Each number is 50 + 10 x the weight over its row's rms, rounded and kept within 0 to 99. Layers, rows and columns count from 0. The size before them is the row's rms in percent of the matrix's.

# v: layer 5 attention value, 768x768, rms 0.123, rows 732-767, columns 96-191
# o: layer 5 attention output (transposed), 768x768, rms 0.0817, rows 732-767, columns 96-191
v732 109:52 55 64 28 48 53 27 50 46 58 65 48 56 60 58 60 26 67 49 48 52 51 47 43 54 50 54 30 61 46 44 32 47 43 31 65 44 54 70 57 50 49 63 45 58 40 46 63 42 52 52 34 50 64 45 65 49 34 60 59 46 61 42 47 49 39 57 67 48 52 47 40 49 58 48 52 52 44 52 43 42 62 58 47 46 38 57 59 47 53 51 42 33 44 57 53
o732 101:33 54 26 40 54 58 37 53 58 62 42 48 60 52 46 62 58 44 56 38 45 63 43 50 30 61 53 47 35 59 67 39 48 68 54 66 44 74 44 47 53 53 50 39 54 39 69 54 46 50 43 34 65 46 47 61 47 50 47 24 71 45 60 73 46 44 61 71 54 55 41 46 41 59 42 27 46 42 48 33 53 59 45 60 44 48 51 37 47 36 44 45 48 45 52 63
v733 113:72 51 46 56 43 46 48 52 26 53 60 38 58 36 49 44 51 42 65 46 51 41 48 53 22 41 54 49 50 48 43 50 39 44 50 49 44 41 60 60 42 57 63 57 46 61 55 59 40 64 37 52 55 50 35 50 48 40 60 34 27 41 50 48 59 61 48 58 69 50 62 42 53 38 53 60 61 48 52 41 62 41 45 54 48 35 69 56 34 59 54 46 41 38 51 38
o733 103:64 53 48 43 43 60 41 57 51 47 25 55 50 17 55 37 63 56 47 53 41 43 42 60 31 46 49 36 68 33 56 53 39 52 53 45 50 52 44 48 57 55 44 65 59 29 46 38 47 50 44 46 51 63 49 50 37 49 54 50 00 55 46 45 67 47 70 45 77 67 56 46 55 46 49 43 50 46 66 51 49 53 58 52 51 43 54 36 46 58 57 49 26 33 67 40
v734 113:57 48 37 44 40 56 47 62 62 45 57 47 64 50 67 64 61 38 67 44 38 52 58 52 44 56 56 55 39 61 56 47 51 52 78 48 62 35 47 42 44 37 39 63 51 51 61 39 47 50 54 46 38 36 48 65 40 65 37 58 52 51 63 32 64 64 45 31 55 58 59 53 41 70 39 34 62 42 54 45 56 60 49 39 42 33 58 57 46 50 59 33 49 60 68 53
o734 102:58 60 57 47 44 28 58 54 38 48 58 59 45 59 44 51 57 58 42 44 39 47 47 64 39 53 49 55 54 48 32 47 53 50 45 58 58 53 46 37 34 64 55 41 47 53 57 64 33 39 42 55 50 37 57 44 46 44 37 35 37 45 36 55 52 47 50 52 51 49 49 55 44 40 61 58 44 41 57 51 69 46 49 48 32 56 41 41 45 41 51 35 52 45 44 45
v735 107:57 27 56 49 47 46 64 30 62 65 55 51 42 42 43 51 32 46 62 63 47 52 59 41 60 45 54 54 66 60 49 53 50 39 47 46 55 55 74 66 62 36 56 55 59 40 65 53 51 53 57 51 55 53 44 36 64 50 45 43 42 46 47 51 44 59 58 49 43 38 68 50 51 41 44 57 54 44 42 58 51 50 59 51 55 36 24 57 56 61 35 59 50 67 53 49
o735 101:74 54 46 42 62 63 59 46 48 67 67 24 53 64 44 40 53 53 44 59 31 43 57 56 48 62 45 50 45 49 43 44 27 28 46 62 61 55 41 53 66 63 62 39 58 32 38 59 65 53 40 45 44 52 36 46 41 55 43 58 41 52 37 51 65 61 35 41 50 55 50 48 57 38 49 48 38 55 46 68 50 64 48 42 42 40 59 48 53 38 68 51 52 51 64 59
v736 109:54 42 39 46 50 54 56 61 32 32 33 59 41 55 59 52 43 25 58 61 40 59 69 39 48 44 33 50 43 66 49 67 52 43 60 51 60 34 51 68 60 30 35 55 31 66 58 50 36 70 57 54 28 56 54 54 40 47 49 43 49 45 56 58 38 57 66 32 70 44 53 50 53 42 55 59 70 44 42 32 37 64 54 45 44 39 49 50 65 50 45 46 44 45 50 50
o736 100:43 46 42 56 67 45 72 57 56 46 25 47 57 62 57 59 45 59 39 60 54 55 69 48 67 55 43 52 52 28 65 53 53 42 37 37 49 63 59 57 35 44 57 41 54 63 54 52 52 63 46 72 68 44 38 50 38 41 53 52 56 27 56 50 36 53 36 52 54 68 58 51 65 47 61 65 38 46 40 57 41 66 55 49 62 62 44 69 62 50 53 63 26 39 23 60
v737 106:35 50 38 47 43 42 44 49 44 49 56 48 30 41 45 59 66 66 54 37 66 34 45 54 37 38 61 52 59 52 47 59 55 45 59 39 47 39 54 59 32 41 65 62 50 44 43 50 49 58 33 46 43 81 56 42 47 55 52 40 48 44 63 38 61 54 45 55 46 49 42 43 54 51 49 49 68 35 46 61 35 34 28 41 39 45 55 59 44 52 57 46 40 61 45 56
o737 101:45 48 42 69 61 47 59 44 52 61 51 54 55 44 53 54 56 66 31 52 43 42 47 53 42 38 57 46 59 66 70 49 42 48 63 51 51 36 63 50 49 45 57 40 52 29 49 47 50 54 49 52 58 49 58 42 39 55 46 45 66 63 44 28 57 58 56 49 53 45 74 41 59 48 34 63 41 61 43 47 37 53 42 48 62 37 51 50 70 60 46 46 55 58 37 52
v738 114:48 50 56 35 62 43 38 44 47 62 51 37 33 46 35 71 60 70 40 36 41 53 48 69 33 51 61 57 67 44 38 40 38 52 54 57 43 53 61 52 28 47 44 41 44 47 66 60 49 49 42 56 57 55 52 49 48 31 40 58 58 61 40 31 54 56 32 52 60 42 53 49 45 52 41 59 56 37 38 51 47 48 64 53 58 50 47 50 42 60 48 52 75 64 42 50
o738 102:65 39 38 47 40 49 53 44 38 32 31 43 44 57 43 29 42 69 54 37 60 41 55 65 42 42 62 32 62 51 48 56 50 60 64 47 38 33 30 45 45 53 45 55 54 46 38 48 57 47 42 43 47 55 45 60 48 44 42 52 47 71 43 50 58 57 50 37 49 41 69 50 56 65 35 50 48 57 47 45 55 55 45 46 54 49 50 39 47 42 50 61 62 58 79 42
v739 116:48 58 33 59 41 83 37 53 54 50 47 58 55 41 55 61 40 59 50 39 42 41 74 55 49 59 62 41 35 59 41 53 67 57 48 44 36 42 50 42 42 24 58 61 58 38 47 42 47 59 38 34 55 60 61 46 63 47 69 47 46 66 45 46 43 50 31 29 68 53 47 48 47 60 47 54 43 47 59 55 52 51 51 51 28 69 46 51 51 37 40 60 54 46 58 78
o739 108:23 37 43 62 54 58 66 40 52 58 58 54 42 53 48 33 44 40 49 48 64 56 39 51 61 43 51 57 58 45 43 37 32 49 76 37 23 40 53 48 47 49 59 60 42 52 42 49 42 47 44 68 62 57 43 55 63 34 40 63 00 46 58 63 47 53 42 50 57 55 38 51 46 72 52 60 31 38 49 49 52 36 52 55 58 43 32 60 43 48 56 48 46 48 54 44
v740 105:41 46 61 45 56 72 57 51 48 42 65 43 26 36 59 58 65 39 55 50 50 41 54 53 44 51 51 39 47 54 40 33 36 38 45 47 47 47 59 52 71 59 46 46 37 49 65 50 70 57 55 61 60 57 52 52 43 57 62 48 39 58 45 51 53 48 40 51 47 49 42 49 65 62 53 63 53 34 65 49 55 47 45 49 49 31 56 66 62 53 66 56 56 46 59 63
o740 100:45 62 38 51 40 38 51 54 57 69 52 54 61 38 39 46 52 52 48 46 68 44 47 58 66 51 69 45 34 48 45 54 57 56 60 61 46 63 56 42 66 43 44 56 43 28 53 62 53 39 47 46 54 45 46 54 49 55 49 54 54 59 54 42 55 54 55 47 58 27 69 51 53 52 63 58 51 45 53 41 48 46 58 56 42 27 33 43 45 36 60 40 51 46 59 40
v741 104:65 35 48 71 50 57 63 62 61 54 55 48 54 44 48 62 58 58 43 56 59 52 56 50 50 63 59 42 38 53 39 56 48 42 54 32 60 53 50 37 45 47 48 47 56 43 36 34 37 51 43 45 38 58 61 47 37 58 55 54 51 40 52 64 22 49 55 50 47 57 43 55 35 45 47 56 43 49 62 52 39 70 50 56 55 44 55 34 46 27 51 41 44 50 65 48
o741 097:55 50 61 71 46 33 54 45 56 51 45 50 47 58 50 56 46 43 35 56 59 40 51 56 42 58 64 51 40 47 60 56 51 45 43 44 51 40 70 41 30 63 55 60 37 41 56 37 36 49 51 38 60 54 61 43 38 59 48 34 50 46 52 39 34 51 55 34 49 71 45 26 33 34 51 52 35 44 56 55 46 59 66 46 51 27 46 34 61 53 30 47 69 52 09 43
v742 114:56 62 58 54 34 52 71 49 40 50 57 26 61 45 59 41 56 52 45 53 68 47 31 53 36 65 56 54 36 58 62 42 41 57 53 62 45 56 35 54 55 51 40 56 59 49 47 67 61 53 55 18 50 55 47 61 25 42 52 43 50 46 50 43 46 50 43 56 55 57 41 61 48 51 56 60 37 58 50 25 46 41 49 37 62 46 57 47 59 49 48 50 66 54 58 47
o742 102:35 36 44 53 43 50 50 54 53 59 44 45 51 45 51 54 56 43 47 38 55 38 45 40 40 28 39 53 36 47 40 49 45 48 67 52 52 32 58 52 49 54 58 51 52 41 64 47 55 47 48 42 49 57 40 48 42 70 38 41 21 48 57 57 43 68 40 60 45 60 53 55 52 65 60 78 36 57 58 43 53 67 59 45 59 46 30 59 59 37 54 57 65 44 58 38
v743 109:40 48 51 57 51 48 58 63 49 51 48 63 27 44 60 55 63 36 55 56 46 50 54 39 42 49 54 43 47 65 51 60 68 41 35 49 51 52 75 48 56 50 38 50 39 37 57 58 37 41 43 48 33 56 66 45 45 61 54 47 43 60 31 60 56 55 65 50 61 49 48 44 60 41 65 27 52 51 45 51 37 27 72 40 49 55 43 55 52 56 47 45 37 64 38 36
o743 101:63 54 41 48 39 61 54 45 51 79 45 58 54 48 45 26 65 65 45 40 48 59 44 41 54 61 37 52 47 47 46 41 47 62 65 45 56 44 50 36 55 49 46 52 50 34 49 39 44 46 45 44 32 40 53 44 24 51 49 43 53 47 46 27 44 66 54 32 60 48 54 47 36 63 52 46 56 42 56 40 56 38 38 52 49 40 55 65 52 54 61 59 50 56 61 37
v744 109:45 46 61 50 47 46 36 57 39 60 59 64 49 55 49 52 30 61 37 47 49 53 27 55 49 50 52 50 39 67 54 45 46 46 68 46 44 59 39 58 54 47 60 59 48 63 44 64 35 66 42 51 46 50 53 46 45 46 38 37 50 44 56 38 38 38 38 60 47 42 51 53 58 57 43 54 48 55 55 35 50 50 58 59 51 70 47 45 49 62 47 43 48 47 59 53
o744 103:35 40 55 60 51 33 45 46 56 59 48 49 45 47 50 39 40 41 27 37 64 33 49 42 52 33 64 35 31 43 62 53 49 61 42 62 49 50 51 45 43 37 54 56 60 64 51 43 45 54 46 57 49 43 37 46 48 45 36 59 43 76 62 43 55 44 61 48 64 41 40 61 42 55 68 43 45 79 32 40 41 38 56 51 71 54 43 41 62 39 57 40 33 40 42 50
v745 119:59 37 52 51 51 34 61 50 42 39 44 61 58 46 62 60 52 48 41 48 57 34 51 34 39 64 44 47 49 49 44 42 45 45 49 51 38 64 55 45 51 56 54 51 59 57 65 49 45 52 39 50 56 64 55 45 54 47 54 70 57 49 26 24 45 31 57 62 44 64 53 42 52 68 50 49 34 39 45 77 55 53 57 41 48 46 42 47 45 50 60 49 37 58 50 50
o745 106:52 66 44 57 43 44 59 66 50 36 66 54 61 64 46 50 39 52 54 54 47 61 46 34 46 68 58 59 58 33 38 52 49 57 35 46 43 63 62 43 51 58 60 54 50 40 51 46 39 51 41 46 54 50 54 29 50 53 52 49 23 50 51 43 37 53 45 42 48 47 23 45 44 50 65 62 66 67 51 67 40 41 57 50 49 55 45 55 62 54 34 45 61 50 61 63
v746 114:55 27 37 35 54 63 56 37 43 45 50 44 58 49 47 53 41 28 57 57 61 53 47 42 59 55 51 53 45 54 52 55 59 48 49 53 40 68 68 44 53 58 66 69 54 39 54 70 73 78 32 40 33 48 45 35 70 42 51 55 58 49 54 64 62 41 64 57 49 39 52 51 62 45 45 72 55 51 43 43 40 67 44 60 55 38 68 67 44 47 50 37 48 43 53 48
o746 105:53 41 42 25 64 52 34 58 62 42 62 46 67 55 55 59 38 45 43 47 44 46 48 38 52 37 49 47 71 32 61 49 52 55 44 36 41 65 69 41 47 52 43 47 49 17 47 35 42 32 50 56 48 46 49 42 42 28 56 47 45 45 47 44 34 57 69 40 50 48 39 59 69 36 53 42 54 39 56 52 37 45 45 44 30 49 62 51 34 45 55 40 70 41 58 38
v747 116:37 46 56 63 60 50 72 61 51 58 64 57 57 52 39 53 43 53 45 66 69 60 52 47 54 55 40 47 35 35 51 29 53 57 67 46 44 50 75 57 44 50 60 38 74 48 40 35 59 28 67 45 49 58 42 68 46 50 51 61 44 37 48 50 49 70 61 59 39 68 43 40 48 45 43 56 22 48 64 48 49 49 49 56 54 40 54 45 37 39 45 41 52 66 41 44
o747 105:50 30 53 58 39 60 46 58 50 52 61 62 62 41 36 48 41 52 37 66 63 40 63 65 39 54 46 48 37 63 43 40 39 53 52 42 53 53 47 63 52 62 63 27 44 53 50 56 54 42 51 43 34 56 62 42 63 54 45 65 64 37 51 57 72 57 51 45 45 63 59 59 54 48 56 47 48 65 36 44 55 52 44 48 29 43 57 58 44 42 51 34 37 69 62 58
v748 107:36 61 46 54 33 57 29 70 61 52 49 45 43 42 69 47 52 41 42 50 42 52 50 55 63 51 42 56 38 46 37 58 58 54 40 50 56 52 50 49 68 45 42 49 49 57 59 39 39 48 55 35 37 56 51 36 50 48 29 53 52 52 64 48 40 42 40 53 49 51 63 43 53 44 57 61 35 44 58 50 44 53 45 38 48 55 41 54 58 43 44 57 37 42 67 41
o748 099:49 43 31 57 48 61 44 43 31 51 61 43 55 32 67 38 48 49 41 49 47 47 42 56 52 50 54 49 41 43 48 45 39 50 51 57 39 64 57 52 52 59 33 41 57 51 56 56 37 43 57 42 39 51 41 36 31 66 55 53 71 45 46 49 46 40 43 34 54 41 49 43 48 58 27 53 43 59 44 45 50 45 56 26 82 47 36 31 47 44 51 48 31 32 36 43
v749 112:62 30 77 46 38 39 41 52 44 38 52 44 60 37 48 56 51 40 43 47 56 36 44 51 39 41 58 55 46 73 56 63 50 28 32 48 44 62 43 46 55 63 57 49 52 46 51 36 46 45 51 58 50 45 24 44 44 62 56 52 60 45 27 55 48 49 44 59 66 46 49 61 60 55 56 42 57 44 40 46 57 45 56 33 50 41 55 62 44 58 39 51 55 42 50 43
o749 102:31 63 60 70 33 40 50 59 46 54 54 52 33 54 59 59 55 47 38 55 55 52 56 42 40 50 56 55 38 61 53 57 50 36 53 35 57 65 58 50 50 53 67 46 56 32 39 53 51 48 57 52 51 50 27 44 50 44 44 42 44 23 49 69 50 37 36 46 70 31 46 48 38 57 50 39 42 39 47 41 57 48 67 56 49 59 24 57 52 46 46 37 47 51 52 39
v750 116:54 51 52 44 37 35 40 65 56 44 22 40 35 46 57 47 63 58 52 42 50 46 58 51 42 39 57 49 47 55 57 73 58 56 43 37 53 39 66 55 49 53 56 60 63 48 30 42 51 37 44 53 57 69 59 60 40 59 53 67 56 43 54 46 50 70 40 16 72 51 29 42 68 60 43 54 44 63 66 48 45 57 43 67 59 67 23 55 32 51 57 54 36 72 25 32
o750 104:44 47 38 53 43 47 62 52 59 34 45 57 61 56 68 40 50 52 55 51 47 45 33 35 47 48 29 52 50 54 44 44 51 50 46 39 53 55 59 49 64 44 63 46 56 40 36 52 59 68 42 50 61 49 54 62 49 76 51 45 59 30 46 45 38 46 50 66 53 51 72 46 75 43 47 70 63 81 38 53 58 39 47 60 41 37 54 62 53 46 48 40 48 41 32 47
v751 117:48 56 56 53 33 54 57 54 61 46 39 46 47 67 42 48 50 51 49 63 40 44 52 65 46 45 43 50 39 63 49 58 44 70 59 41 45 42 67 55 49 47 48 46 48 68 61 51 53 56 55 36 48 41 72 36 45 38 42 48 42 50 59 34 64 34 47 55 55 78 63 45 55 52 56 48 53 30 69 54 53 25 56 44 64 45 66 46 83 32 55 41 68 56 65 48
o751 106:52 63 45 71 37 34 46 43 52 55 44 37 48 58 49 50 55 52 45 50 48 50 60 40 33 65 51 50 67 45 50 43 40 63 56 53 51 46 61 51 46 47 44 54 67 75 42 61 47 42 53 44 41 52 41 52 36 63 48 55 37 43 57 49 50 46 53 54 59 57 64 51 30 43 66 51 62 65 56 47 62 43 56 67 60 50 64 47 48 57 41 53 50 45 56 31
v752 109:53 46 52 40 56 50 39 51 45 65 44 38 37 50 51 53 40 48 31 52 60 48 46 47 41 53 39 35 65 45 43 39 42 46 38 44 62 52 76 44 38 41 35 47 50 48 36 45 34 47 51 64 75 32 37 53 57 48 64 46 45 51 50 31 51 51 51 66 60 46 50 46 62 45 44 35 41 55 39 44 54 66 66 67 60 65 46 45 52 47 50 47 39 47 44 69
o752 104:60 44 59 40 63 45 73 64 44 52 36 44 40 59 42 50 57 38 46 47 36 58 51 61 57 32 55 60 57 30 58 49 66 51 37 51 62 24 34 65 69 40 42 53 44 43 44 30 34 37 64 57 62 40 49 55 53 48 46 56 22 67 52 50 66 55 41 46 58 49 56 45 53 47 38 59 51 53 44 60 44 48 54 49 57 55 58 45 41 45 40 53 47 59 56 55
v753 112:45 54 41 61 53 37 64 52 43 53 66 48 61 43 42 49 45 67 55 62 49 50 48 57 47 58 59 49 44 54 64 63 49 39 49 47 51 48 58 49 55 49 57 55 54 48 59 31 51 45 56 51 43 49 50 63 39 57 63 48 34 56 70 47 55 36 62 44 60 75 59 43 30 33 57 52 53 42 44 34 42 68 38 58 73 53 49 45 42 41 46 66 45 35 59 66
o753 100:51 49 45 41 34 49 54 51 28 65 62 59 57 45 48 56 52 61 52 54 44 47 55 45 51 64 64 75 46 70 33 24 32 54 49 56 41 35 58 56 53 64 57 42 36 21 52 60 44 41 56 54 33 50 47 56 43 43 57 39 45 72 56 48 49 50 55 51 58 53 43 50 33 48 59 55 54 51 62 53 71 41 47 52 53 40 46 63 57 60 45 62 39 45 40 47
v754 112:59 58 59 49 52 50 46 34 37 55 59 30 45 61 41 55 45 54 53 50 58 44 52 57 60 43 54 46 54 49 48 48 51 55 37 36 44 58 49 49 47 52 49 44 67 55 41 52 73 47 53 45 40 60 61 85 43 55 58 53 60 41 40 46 65 56 35 61 55 54 34 64 52 47 58 54 53 41 54 44 57 70 49 53 56 45 36 46 72 50 42 68 49 61 41 39
o754 102:52 49 61 56 46 60 47 28 52 34 45 47 46 25 55 44 45 51 35 51 48 60 47 59 38 52 40 44 38 47 41 53 51 57 42 55 49 57 54 49 54 55 57 54 45 61 56 37 59 59 45 50 41 62 34 68 57 56 40 48 65 53 34 63 63 59 55 57 59 44 62 59 43 49 64 70 33 54 59 42 57 37 36 49 46 34 58 48 58 50 55 49 63 39 34 70
v755 122:35 54 51 49 53 54 55 66 57 34 62 59 76 69 48 51 50 55 55 59 41 45 51 38 37 67 43 50 56 60 68 40 38 62 50 54 57 35 64 53 47 52 40 56 48 38 57 57 57 46 60 58 53 52 49 42 44 50 47 49 47 59 24 43 30 54 31 50 54 57 56 68 44 62 39 53 49 65 56 46 51 35 62 33 35 36 54 55 34 46 43 55 45 63 43 49
o755 106:40 48 63 47 50 54 56 53 37 54 45 49 51 68 58 58 49 40 44 63 43 52 56 50 47 52 60 66 64 46 43 37 46 68 53 38 56 48 51 48 47 53 58 48 47 45 61 63 45 36 43 42 28 41 44 48 49 53 44 58 45 84 53 57 52 48 48 33 57 51 67 46 49 43 57 47 56 42 49 30 54 48 45 40 74 64 58 63 60 38 41 26 57 67 63 43
v756 119:56 55 59 36 45 53 37 63 34 56 60 53 62 56 48 57 42 42 47 55 54 43 43 62 56 47 68 56 47 54 64 40 47 53 49 54 56 42 39 62 72 44 61 42 50 66 45 38 59 42 49 45 44 63 56 41 62 59 42 44 45 45 41 34 70 28 51 59 37 55 61 60 70 58 61 47 48 37 52 51 62 59 44 46 39 69 47 61 56 68 53 52 45 28 43 59
o756 106:61 45 61 54 53 35 43 42 41 34 32 23 41 31 56 40 59 60 67 43 50 60 50 53 52 50 42 58 35 62 69 30 44 55 27 58 52 50 59 50 51 43 53 47 39 63 47 36 56 51 41 53 67 62 54 48 40 42 51 48 51 48 58 55 74 53 40 50 49 71 53 56 52 59 52 58 38 34 56 47 50 37 39 46 43 51 51 50 50 61 57 58 44 38 49 56
v757 113:63 54 49 62 34 53 50 50 61 52 54 52 59 55 50 43 57 39 47 49 48 62 54 40 31 35 62 52 48 42 47 45 41 54 47 44 59 57 60 50 47 41 58 59 33 43 38 56 57 51 41 57 31 45 55 42 70 69 44 61 44 64 46 54 36 58 57 40 75 38 43 50 49 52 41 48 62 57 70 44 49 54 62 63 45 58 37 57 50 40 52 61 59 71 36 42
o757 099:51 58 44 71 71 54 49 33 55 29 56 61 43 47 67 48 57 53 55 54 54 45 50 62 53 44 61 44 64 48 49 47 48 51 40 54 42 44 46 28 36 49 63 55 47 33 51 40 31 51 51 42 40 36 52 61 60 50 29 47 33 39 59 60 48 55 59 52 56 45 32 41 64 47 61 45 66 53 33 38 42 56 40 60 49 59 45 44 52 56 33 56 64 46 40 61
v758 114:37 51 30 68 61 41 46 58 53 57 40 53 44 62 53 49 45 57 49 55 51 54 57 47 47 78 53 49 61 61 47 59 32 40 60 42 73 58 39 51 62 55 51 60 61 40 38 48 60 47 55 41 61 43 46 43 52 48 48 35 48 54 58 53 41 62 33 52 43 43 64 51 50 31 56 50 47 65 53 49 46 72 34 39 27 44 58 41 62 42 58 50 51 33 35 53
o758 101:32 57 63 72 62 46 67 37 66 46 67 61 39 59 37 54 52 59 51 52 71 50 44 45 60 51 58 42 48 38 54 62 52 44 39 46 44 51 34 59 55 47 52 40 57 37 51 56 59 40 56 61 64 52 71 53 56 53 44 53 64 47 57 48 48 47 44 57 46 48 38 53 57 72 63 49 53 32 60 59 49 53 44 40 45 39 47 77 55 40 47 74 54 45 61 38
v759 112:51 53 34 48 26 57 42 48 37 43 48 60 41 55 45 58 47 48 52 50 47 51 48 54 51 42 39 54 40 76 52 41 38 52 46 61 51 50 40 35 39 56 44 24 64 52 61 32 33 56 18 49 49 59 44 51 40 60 71 64 53 67 41 49 74 48 38 49 46 46 43 38 56 53 58 53 43 59 57 46 42 51 43 49 55 51 63 55 55 52 49 55 46 62 61 38
o759 103:48 52 39 61 44 38 44 58 36 48 43 42 48 62 61 35 42 44 46 48 45 57 59 56 57 59 43 59 48 34 38 38 38 54 65 52 47 66 56 36 56 51 56 47 47 32 56 42 50 58 41 55 52 54 57 49 61 57 46 65 47 57 24 37 33 55 43 42 49 59 47 42 56 64 55 36 40 69 46 48 56 54 66 51 50 47 50 53 43 59 46 49 51 37 59 51
v760 118:46 47 35 33 78 39 62 61 51 45 54 49 61 52 56 53 40 48 61 55 44 34 45 59 53 53 44 48 45 42 54 57 56 53 43 44 49 69 44 46 45 52 69 51 54 19 54 60 58 37 30 62 60 67 53 46 56 45 62 63 50 48 53 51 46 56 68 34 49 46 36 38 35 48 51 51 57 50 46 50 42 64 57 43 60 61 42 49 50 65 57 75 49 68 51 41
o760 106:38 50 56 58 59 51 47 49 62 56 46 42 54 47 57 57 50 43 57 60 35 44 40 61 41 60 52 48 66 46 57 54 44 41 37 51 54 42 41 46 56 46 56 61 49 23 54 56 61 56 26 73 42 45 57 51 51 42 50 48 75 45 53 40 41 64 65 30 59 60 41 46 53 42 53 43 45 46 40 53 63 57 44 56 42 52 46 37 46 44 51 41 41 36 40 61
v761 118:52 39 43 33 42 33 43 46 50 38 43 49 51 48 57 41 53 46 42 46 54 36 66 54 53 49 48 46 35 53 69 47 35 49 48 68 32 58 46 60 66 51 57 34 50 39 59 51 55 45 53 38 40 45 51 38 46 45 59 50 58 68 45 53 53 29 53 41 44 41 56 50 43 52 43 40 67 46 60 48 55 50 57 36 50 29 43 58 64 38 43 44 38 66 58 43
o761 104:70 48 59 32 33 33 49 54 41 70 46 65 42 56 60 47 36 56 65 60 53 63 64 50 40 45 47 51 60 41 34 54 48 50 36 35 65 56 35 46 50 33 63 53 57 30 48 55 59 46 55 49 58 56 60 47 53 50 49 33 94 50 60 38 57 62 51 33 51 56 50 63 57 41 53 36 53 55 47 68 54 33 56 53 60 60 53 52 71 47 40 44 59 46 40 43
v762 116:60 46 58 60 52 48 49 40 36 67 64 52 52 64 51 58 41 62 35 45 43 66 56 64 34 58 75 45 51 51 56 67 51 59 52 42 50 42 62 52 46 43 63 52 60 53 64 34 60 61 42 44 64 57 40 40 56 42 57 58 67 64 37 34 50 47 38 51 43 39 58 43 44 62 48 65 49 26 60 31 52 75 51 56 36 45 30 45 46 43 49 51 47 47 37 57
o762 104:42 50 45 57 53 51 44 47 50 58 29 44 59 39 42 58 56 58 38 69 57 32 49 58 49 48 44 46 44 54 51 39 37 55 37 58 50 37 51 60 57 55 53 50 54 66 58 35 47 63 36 47 56 51 49 41 45 29 47 42 65 27 48 51 43 53 43 42 32 57 46 34 35 81 32 53 41 60 29 36 64 58 54 47 34 65 43 39 56 46 54 42 53 58 37 56
v763 118:59 63 47 71 46 70 60 55 47 64 67 44 53 49 37 53 45 59 49 42 44 53 46 52 56 41 57 65 52 53 55 72 62 46 65 30 51 58 51 43 56 43 58 65 56 40 37 42 42 41 47 41 51 58 45 60 72 43 43 37 42 59 50 81 44 45 57 47 50 31 43 48 60 42 47 53 60 62 30 37 38 53 33 56 53 42 41 56 64 36 32 50 46 52 78 60
o763 104:61 58 70 56 35 56 60 42 36 62 64 48 49 30 48 47 47 54 45 55 61 48 48 34 70 39 53 49 49 44 55 51 40 55 52 65 39 47 51 71 44 36 55 57 42 46 57 59 39 46 60 58 50 56 51 52 56 39 50 74 36 33 51 57 52 49 52 42 56 65 42 52 51 60 62 41 39 57 34 61 50 49 57 61 47 40 36 25 50 39 64 58 66 51 46 42
v764 106:47 58 62 55 31 52 58 44 57 49 38 41 70 40 50 53 57 40 41 41 54 46 49 48 41 56 61 41 47 69 45 61 36 38 48 56 43 50 46 49 48 30 53 62 46 33 46 49 55 46 32 52 49 43 47 41 67 39 53 60 59 52 42 38 48 51 54 40 52 43 49 38 39 47 49 44 54 44 39 51 48 41 45 41 36 49 47 38 49 57 60 54 48 61 51 57
o764 099:60 62 99 51 48 36 43 52 49 52 60 53 67 51 58 51 33 37 63 30 57 63 44 72 46 48 52 47 45 41 50 78 40 46 61 33 52 36 47 51 51 34 51 42 53 46 49 50 38 57 54 55 36 47 35 33 57 49 43 55 59 33 55 25 60 56 44 41 46 45 52 49 54 59 49 45 45 54 58 40 55 70 53 35 27 55 46 49 48 44 59 36 52 70 64 18
v765 116:54 45 55 48 72 43 45 45 46 53 37 60 34 45 44 64 44 46 67 55 59 44 40 63 55 42 46 36 53 56 51 33 41 54 56 43 57 52 54 52 51 40 56 51 45 55 41 53 65 51 51 55 45 51 53 73 55 48 33 50 52 49 59 49 49 44 51 56 41 51 55 35 59 47 47 35 65 37 46 37 44 65 54 43 43 68 43 40 46 51 51 45 43 67 36 64
o765 105:63 50 64 55 42 22 43 37 56 22 56 55 46 67 53 67 52 51 37 28 42 46 41 57 45 68 58 38 51 60 58 39 53 40 33 44 65 34 53 58 28 55 47 44 52 60 40 49 56 45 70 42 57 62 56 50 52 46 47 43 42 36 58 50 52 49 29 53 46 42 53 59 52 56 53 53 65 39 57 54 53 62 55 44 49 58 49 54 56 43 30 71 45 57 28 43
v766 118:49 42 55 45 56 47 44 57 46 33 61 49 51 74 45 47 45 57 39 48 44 37 39 48 46 49 53 42 60 53 56 39 33 55 72 54 65 50 37 32 71 58 57 52 40 69 54 49 39 44 52 55 62 35 31 46 30 42 52 41 56 38 61 54 45 45 62 62 41 44 42 48 59 60 59 48 51 54 34 48 52 62 60 64 55 63 56 56 60 52 46 28 67 42 44 50
o766 105:56 49 63 31 60 64 59 62 44 24 33 48 49 52 28 71 56 45 51 54 58 43 57 53 63 47 48 40 53 55 59 43 54 48 42 53 43 58 30 36 73 61 47 59 38 62 50 21 28 46 52 43 55 48 42 62 46 45 53 40 39 60 53 61 54 60 51 34 33 40 33 46 68 39 67 55 42 52 48 62 57 59 73 42 60 44 57 44 54 38 69 33 58 26 57 41
v767 111:41 48 48 39 49 44 56 56 47 48 67 46 53 52 32 47 42 43 52 56 51 76 42 58 56 58 48 51 34 47 41 46 28 73 41 51 61 32 48 66 54 55 46 53 45 56 46 48 36 44 50 49 69 47 44 62 43 59 63 42 55 39 69 50 49 51 55 53 48 37 38 36 57 55 53 48 57 57 73 53 44 31 45 62 62 49 42 44 65 65 49 53 53 41 49 51
o767 101:47 45 40 42 41 48 63 56 64 34 43 53 65 47 63 48 58 49 49 61 69 52 50 46 37 44 66 49 68 67 32 79 48 52 49 51 63 33 44 37 41 49 47 56 56 26 43 66 59 36 70 62 57 37 46 43 69 53 57 40 58 52 45 50 40 48 51 59 48 44 43 37 60 42 50 48 51 66 58 34 38 52 57 50 45 48 39 50 54 48 57 60 44 33 40 38